python train.py --n_layer=11 --d_model=160 --n_head=5 --n_kv_head=5 --head_dim=32 --d_mlp=640 --vocab_size=2048 --activation="tanh_gelu" --norm="layernorm" --norm_place="pre" --norm_eps=1e-06 --positions="learned" --qk_norm=false --attn_scale=0.177 --bias="all" --tie_embeddings=true --parallel_block=false --init="uniform" --init_std_qkv=0.0395 --init_std_o=0.0 --init_std_up=0.0395 --init_std_down=0.0 --optimizer="soap_variant" --lr=0.00443 --beta1=0.95 --beta2=0.95 --weight_decay=0.07 --lr_head=0.00562 --grad_clip=1.0 --warmup_steps=200 --schedule="wsd" --decay_fraction=0.853 --decay_shape="linear" --final_lr_fraction=0.0 --batch_tokens=[16384, 32768, 49152] --seq_len=512 --doc_mask=true --train_tokens=108900000 --steps=3424 --dataset="wikipedia_en"
Each number is 128 + 32 x the weight over its row's rms, rounded and kept within 0 to 255. Layers, rows and columns count from 0. Numbers have three digits each. The size before them is the row's rms in percent of the matrix's.

# layer 8 MLP up, 640x160, rms 0.203, rows 219-239, columns 0-159
099:103117175165102211112130158074100107098140168118059113178122147134097175062120180126173083140126081127128147106154091176097126137125176104196140114136132148131186166141139128059172134174108113137161123134078126152184110081149167074191045155093118063093132107128109163173092108067120172117125160124090094081115153089107137102060090098151087086109128124117093128143115144133131126173125098086077137145108159152129132145169133149109133106104123148092155186111109107130150135115159146
083:192168109103161192100128196144119117162173153127117135159154138076162150149074165159067150115136131103136181127118086137136087081172164132101104110086123100165068116131157119096142091124159107079123104079130095131096144144097091163152091147197073150100152176074100142107105145122133140139129140106061091110138139192109164127098165148128174103112121066100082161105121151134128143108200150138123093143117174128154168178120149178107176108130173145110147132122052133155096057148170091
092:114177115084125179155136073174130140144127155155160153116130138065125150074096118163105212123130094169122130136173131147163127105083138073186092108084163130084110158086111131114126105135129109114094106156066165107107211107087127122139057174069183155119116099144107146131161132133152128157140119128154156134107145094147105111097164117070176092090106099109113121131151131173097124113195102153111163139109079105096152074142105133194156189131195155137095145088170134157074126113114202
099:200121085113085127154134121072145037108161151188068112137124140135108144107150121160150089149129094099119121120163191163138095199149087091097080125174143108160157167152099101150113085083111126119129107139139123129146155167133124106153091154123152088091169155116090110108114101146111128180166109154083159150181149146111167079144124137090129139089142156137118084097134155097122112159073138067092111131054158216152124142167062145153118132183085177121167166102146123124151137143046123
098:143164114145156177116156122080102111118205111118077144151128081092153191132092121157101156157152107145161126104112114142166071161094134112123140204148119131107081173028127113088092107161168132186105171149130184148093159152147073138123186097125120208124157148074118192102124138149167124123151173132159180135177111179164162104123094131093089114126193103145128112168154131143162098131079155116137106074126175152142145129085119104167149109123077151097151143104122143071145133145112177
108:175153119118111137168156156107065092133180111118152138095142123133128107083105193168129110118115176085133111111145128197125203138048138114103134171097100123154129147116131158138117105086102145143160161088152195168081130147081112150185087097116140153179117170116136143146153163077155132139055072138179168089118148109173101140158139161099138101134156154104165066209133111168160112155101181136102177138127175095147124119130189096126113123121101098120136127099167143113143169090044169
097:093204167082095144168114108078158100124131109099094130108123159124079121145107080088118178130122073147099114167144090097183104128176112153149125124141061149120132157160131147135098125086137140160110159183113154095134121087103170091153117092055187142156116136108131144103141171193161169121100149157074172103083103146102110182175107121115078163148123175076126105128110156126137058109141126168076136167132117120110114140134194123076077067164146130102107121122122198111162081136058111
104:136147138040096142137121142096114129112116132108128093123170167129108169147118132157149132109185127096115138192112140124139105182195152131111160150117082130185089156078107119170133117130130111139110157139157139102120130093128113126075134128169089155124098095149104138128127138097132098106113081159185046121140078067066146155149132151175150051193209144128142132185085140140157085070097107103173137143096113138153108085069126148229125145118091117128092179121181108111116136106091179
104:141126128130070122160122147083095100134147109168149104123154145068164110113103113137087184155132115131109118172114081175159159153079153152101111145143105137098118120103141153146090199159106129115061139188084182137043079053167149103131159095106123159132148173137108119106110132104143121136109134107201133161127152110138069133127122165091105093099207093142085149134151149168182096087101099128106123154132156108117199069109160117138115127117102134177044059149146129126047117105152116
092:169191099164095140169082101161182104129127069136109134170171168113058126119125110106113110086165127175147130101097080175168060151138108126156069161079131151167124111208106085166084152153151109112095140068143062099138085131157119184139137083131107160124132154099124155034157049099130110183149120153170103135089143095095104153128112133118192129074148139145136164108109150143138107118135135112173139147139084110121113183142145129123081139125123116112132125128120167110064070157160155
112:112192110135103138149064164081104152146175125110135132155166171118125179132132080132139137121148111128081141158145154164163128155161161150070102133092077067179081154116129084121097110138120158157125095146161095086112158139094153120109119130109069091103072169146144146089126112110129103133126128099106106111090119114130176090178141204078150134104115120117159234088103139092121109066139125148157082095146149134043142137174156073174165156162120147108155093160099156181131100200112175
104:128131078115133089130156141138111170121139143125109175110181184141125072114173113113113161134025134165118161135163113126123096203129175143077122152100099072106104100181132093151226127161143137186162137147174084145169161105141144151106171129061096125124159153105136122118112128108150123129086078131109148172137109182136159140139034110136118102128190120178125102120108127155149195119175136135176110079102128086126118128092068162080108136073116138096108127153132145089083171117159144
099:108081131122086069121126125146184149069133214220153136133146136107138133112152131157090195126128088177141141119090130149151061064124049096140106083144101144129180175108165148109120120093144190098144123164106186119176194100142116120169134124088112147081149129118090165125058113173164057107132103085124114085098110111132158146142135118121123142087089124132113106125229120131136108127136167109090144132091096162156154139109121127102128149129067120144154140095134120116124130136044123
093:100165109128115090142116070136032139104092064161136144177136102182119160058153103120171102092071083147141159127134161089093143112120075114085140130155162137139113117147097170129114120104061090117131168162097153156143118078085094134080108138162133128125163166163116163166158139108111114190152153128123108127100122167131083191185087151110131142077182100132131088182184127148123123155105148104105046149105114161122170118124103136085137132121170094190137100056155120099093148094091103
083:091171144078158092089110170118111154141188176137120155103135096054126101102096109140076149139107107163160134194083139126149105162083128152132165129162104125162149068062156109109116177138120116118138094134083142146165152118153172135109106149163088126098162105114132093127110086065151138105050086118119144143197089105177137118070137090179177142106135048096106189133175123164139085162147162117100094140067082108101158169136139163122128122127177082125196098157123138131148083124120123
101:127148124105082136155155113062150190125142134153175116108139138161110115136102136096166140149212142161128066179153129152177146178117193236137103141083162085088126171088042136131183109166139144138155137088160108157101090159146163157135092138106134090096163117137109185134130073131120153092127137135150125119112099067121079103085106127141122104134152153093165072146087099156152145125138179088093115104140103134131161116134130131162133110090157091194108146154101155156091209135176116
101:150147074177081154142153187099161086113085155117111085096158113087109080092115171158147118130116146125133140127086138138127116196151150136137079107069122192136194128162167113080169114113128169140127124103196104103156155128080148098125081155188100174102145102133161129099076106209139109129159131104163086126079101120089109114154157072103119052138110071102178157174131135123182148074108126147100135149115124128175163117131145131133141155138103118195085125141167162155098092084137063
093:138117130158131105131116177107055107116177100139181149111138098109093150155114147107085149107195093136083148118154104161131154171144190150109125137127147089158148130144111106099123059118131138144136080144103133056156166131067191089125096141128080113127143139116071142093107096132140136123093124060122105127120116108165132188149188136179184145126066062118186163083146157144184103117124137198106144125136098084197130157129174144104124151188142103196130163109119130144150120199078115
097:121103180103132099127077093129168136127118139204170163102115104148164153186142105107143111120131113155134158125160137156129178083199076123078121150096119101189162091091174097119116099109181114164088127146110141124176135169108114166178177121124132078085121131161178163193107097155112112139197083121117069131161126104086183098137124145090103091168149113069112145212114088115138110162068132139135169123115125138139050121119082168100133092088136152102151140185174094125108116151099138
106:114120192137159070132122131090064071096136087120108118195111141149117108139112121174185098166193152045145138125110117132176210108148130113174118183136122142134076128102147099159097121115179178152126141108094074088163213138098074152091089100122130157157135144193172130174117157094141141103054051135146140132099160072106149151156127164104093131153083102126076168130081139118083125134107157092140175114142126093132149131124091119134127100149094136120129155144150156112142130189135142
106:145133160121105120073158173077146140128182135121151139230112119166144180109097103076155109124119059122132112074108120140229135115140117156141149139074107163077093164126144151117144104038191090131122155151147147196139147088125108090169180108098145117155114132130180101169141163118160088120157070086155141124144111112160130097083114153110053142159145123135098100130169181125174084073079092104106154161160156139150093129184144128111127101152158114134138110109121172088156149147134137
# layer 8 MLP down (transposed), 640x160, rms 0.218, rows 219-238, columns 0-159
094:131098129155125161062089128092153099138170158127101228160097132116123166100132091112122138144159111194144114082134112187183195101142145146107135095100173168102150140115131120152138154155095098129166140089092184131103096148126091129121131108102124062141088085199093084093134140173068159140133063140111154166111168143091154105127128100187121131163104137127148136084141139167177084094115116122132136129178105168087127153110085142131171174179100120092079109092110066202089106120161106
078:060110064145170109089119169135090107154125140145096148142166155175142142185117148121108109114119151103106101120139118148083132179167061140132148145157160167115136118155121103111152136145116110115148174157104087199139147037161112151145163143178128101167149091121128180166158146116109155152145169180127095126139086097188123113218109090169112104107190158153104111089110121102123111119080085126106156094180204078128160128106194123124113143082119115080163147120166113073140209146133128
090:129118134137166151090188084177084176162104175128110113123152095118092136104102132130128118211160151153113102154141096159132140112162152120113109110107160095123164165115075065068146152170110117131159079162119142129174115120103118163166097126154126117207090116173176145130151144131118186134096138109117048136105058097150135114201145141108084126133091140130062146156108054121068119121112109132091171137176122098137057088162159134189126122097156080095151116152185142116106156079108084
097:136146081131165119202199200163111193109142152169127097187105137183130151128140111135144109137217130112106103116167123125144114147152089076056201153163136135158166132086137175142133144094154145139153074100113131120164131136142094150172108126155131055126145106084165149086090139118116087136082108174121130110129146096100124110157096141072083104096099145201126104119151115173049097158123109127134169112114125101142190148183096130185139084061157115124132137171149106117097147114134128
101:171092107111143114172121154137092109139124115144113089175154148183125075110136078146122121165173184118159165135085138094099117085176095153123117068154118112166146145154088125219107134159057115127174153098094125112155059113103117114114136130095115132134127106105121157124062165118106092136097119199103143108164144164166143102180152167137155174139115108168111161086132166143090085191167099097155171084076115132171087077172122069127131091155204097158167099152149089128124126142180121
108:087073142131066132139148122191112100105168094148055145142146136167112087086096149132153107140114121110149151125105218130086133094154145141069115137168099086155126100109127126097178162148145080138147159147148122129101176144142187166163115109127116154106113194073137146085190102134158075124100140095145119117111147183103108131159096126114148102138168134121096080151065120143138158183137096149128100159181090201125204085133122144118127061162125153173114141215102129090144093075134152
101:119092100099121139093109133061082183187150135099126093107133134147142128106150117074096092087170180170111114109104114134131086115086138146118093145097094147138127116127094141110142138159182105189139092144193074130127097097131086116135105141137081159088066163155130179161057131145156141156179110187071149162158131139094123134129072113115184100137089085126087107138147108111170148104154112059124144108080095089196095138137084127116082179129084080102136074073117144138136115132181063
105:124147084189159139105183153180060105086110136063155130099115146155145149128149104115146123143000178141115152135156137114148144081125166127128124081110095129164169101156135119128155148123160155164112127140139142130153127140144049124080121070115187114125146097120076178150107096075095066088131114164120134135201131153161169074116075117117178120113113062142148093160111163119159119140140123159154182139153118130100165191139105123139118079132148124117157105197166076170154092132147108
113:107072092157183100133089102137098142145140134144106128041144136136111097113126218116093170147165118152145173133170112193111115112101131156129145164091078117129164119124103103177151198159096108076114139134156147126066078065108118144128196108134102141111126068120131150133121132085106047087110122181121145103128154139101163140137123095104112122113130097186124137161078165199105128130159126039114140167102110132097110070107125108095142150157174145124092181100175100109109105134064162
093:087126164106111124137142146100057125129094115104172071108157114110102123143088057124127121180138158079099079121134117085107087158074152175100069152190140143093105133146128133211153121129222119116163183160101094105139135142154079078151142156141131051103114150143112104075109158176090122106080147116175188136117121149120153113122174149130148134078109133090094102125070162116096182155121144145150124126096144161147137125099092117092113131150130078128148102178161141218150174111102091
122:175187106119091150109120106135118128095155055089128152099139122124121158139138186074055175103133129129097097125093175151096152187157122124121130146185125156130172152130102149078136123134147099191138119152152169168086108079078142170136145137136099167149120128091153070080167094166125149183179190081125115166119085057231124113123155170149131154075127105119135107106113103120092137081112113155093129079115117115102097079139108158120145077109127137130161167217104076123106126124131129
109:123103175153107099105142117084100133083088124103109161143124146175099085082145150176121199126105102115119154125152108146164062116170160125101139142135155097123058099132156166135151156106103155171107166078133099193115102125114163123142138161117122240158177117129147139094124130085131151115120140121119116168151094189111123118240095042137150102111089133072205141179130101145161115164157103130106123159111106116086109114118164202162113172088141131108128144145105143076112122113159165
094:146105138123101134160122170140181111134194140084181069156091123146130130126140116169100136183164170117094084105153095072137129084138169138205129123123113123092115127090083070187159132090152115148171070049106160145129124095100141166165140161118113106091091092166165101156157071144128058099119088109111152179126142111110094088131118088085133170139136143106069158108098158137104125160172131152114098144112148096132113103055133150172120119117171116097129116188111127158072202087117181
094:086155127121122159154191120173135135117155055071125175150062090105176084144141086124174113139216105139088130068142062143161099116104130061114102141125181179132142097109123088112102083129085132073095136156104190132139129132129157160129156141149095159171123190152109105195137108107088170082118144131093145120142117134123114117141140125162119117148186131150167111109076153098164129159062111146159098144073128119185151142127093057090126103143171134109156117129118142039154140132153154
079:090140126115092155050040153122126062163179163086157169139107084138096151112179166110159156125102151129125117150112154138090159119118129201090096138144088153167127077152200160100129112147145130143110200156148104201102201108113110071166142120154145077113105121120120164170160136146082078106098080130105119129128130075138146164154114116169131162137116103144150080126129107150143137149113148177187143124157180086103136187102103115138144104081133118132168161163146211146165136174126152
089:116105115141187136144114159183148183157170187114163129056157102124113161132139116180163122134092114132148114143121168166054167120103156128120125074099131109176069182150089163113108133075137150114168160144130137116174177124132175133138057073124108182112080127081105147152099149073174123125081142142134126137112143110061103095139119167180129111177123141052173101180141068203142149163136119089131094133120115090118139131186084075167096099155165145126111133104115102126138079129104104
099:167164113180158147160104118120064207116140099144186106113184170174127113184174162124154120089160118133133101138076104072114160075160121118093131150130089135171123169154117137124116162155081117186166133117134098144121176138119090109135078144115082137216132106105098138165124148152226122134083150100124123144132113121196145122122144105096248152157139114106150125117135140123086109135139150108088173118170135156105113132149128181130171143092174096087145075155155140147108118159100071
099:137146127114162139142079104193125184137149144165120096087131175173178103093085103131179093112105111142201142103128140177136114121101115173124113107191154185160126080168093121123141127105088084160063119215098076143092097128113126128093165141198132115084073144138099145119164139150150195142141171174179104124160139134069121126099141144098084206159143119126185097132124143146140135152128159096216099135134109139097137130145112155128141094096116141145146125111115128206138162082163089
109:118120152087127178122136125139149091143137084102106131155113128130125079162131151177130140106116098105063086105123158159103052098157139144122163089142137137118118100130122112053093136125092121178162135130097186224154109098134120141118147099156126129134127106128114116078139105158135111177073080088157142129156130127190058124206105094101090139146122126076177153181138140143188133115145114218160137172105144073172139118084110151094138073153150166126125097187154158204153160084123088
107:124165111068250094123130155131166168144117152137120156087103168098106193137128128124144088092141161123096156175150110086141162107137093125116121093117127105104130104134087090229078096138160184125107095108124176149155117178115123148033139103119152109154093090063097128085078157092087108119136147144134094148118146112152089119142184153090111150112113136160119176129082159136089085136158109125156189129162083109086129139147104158136157160118120084201094101099117087095126159130131089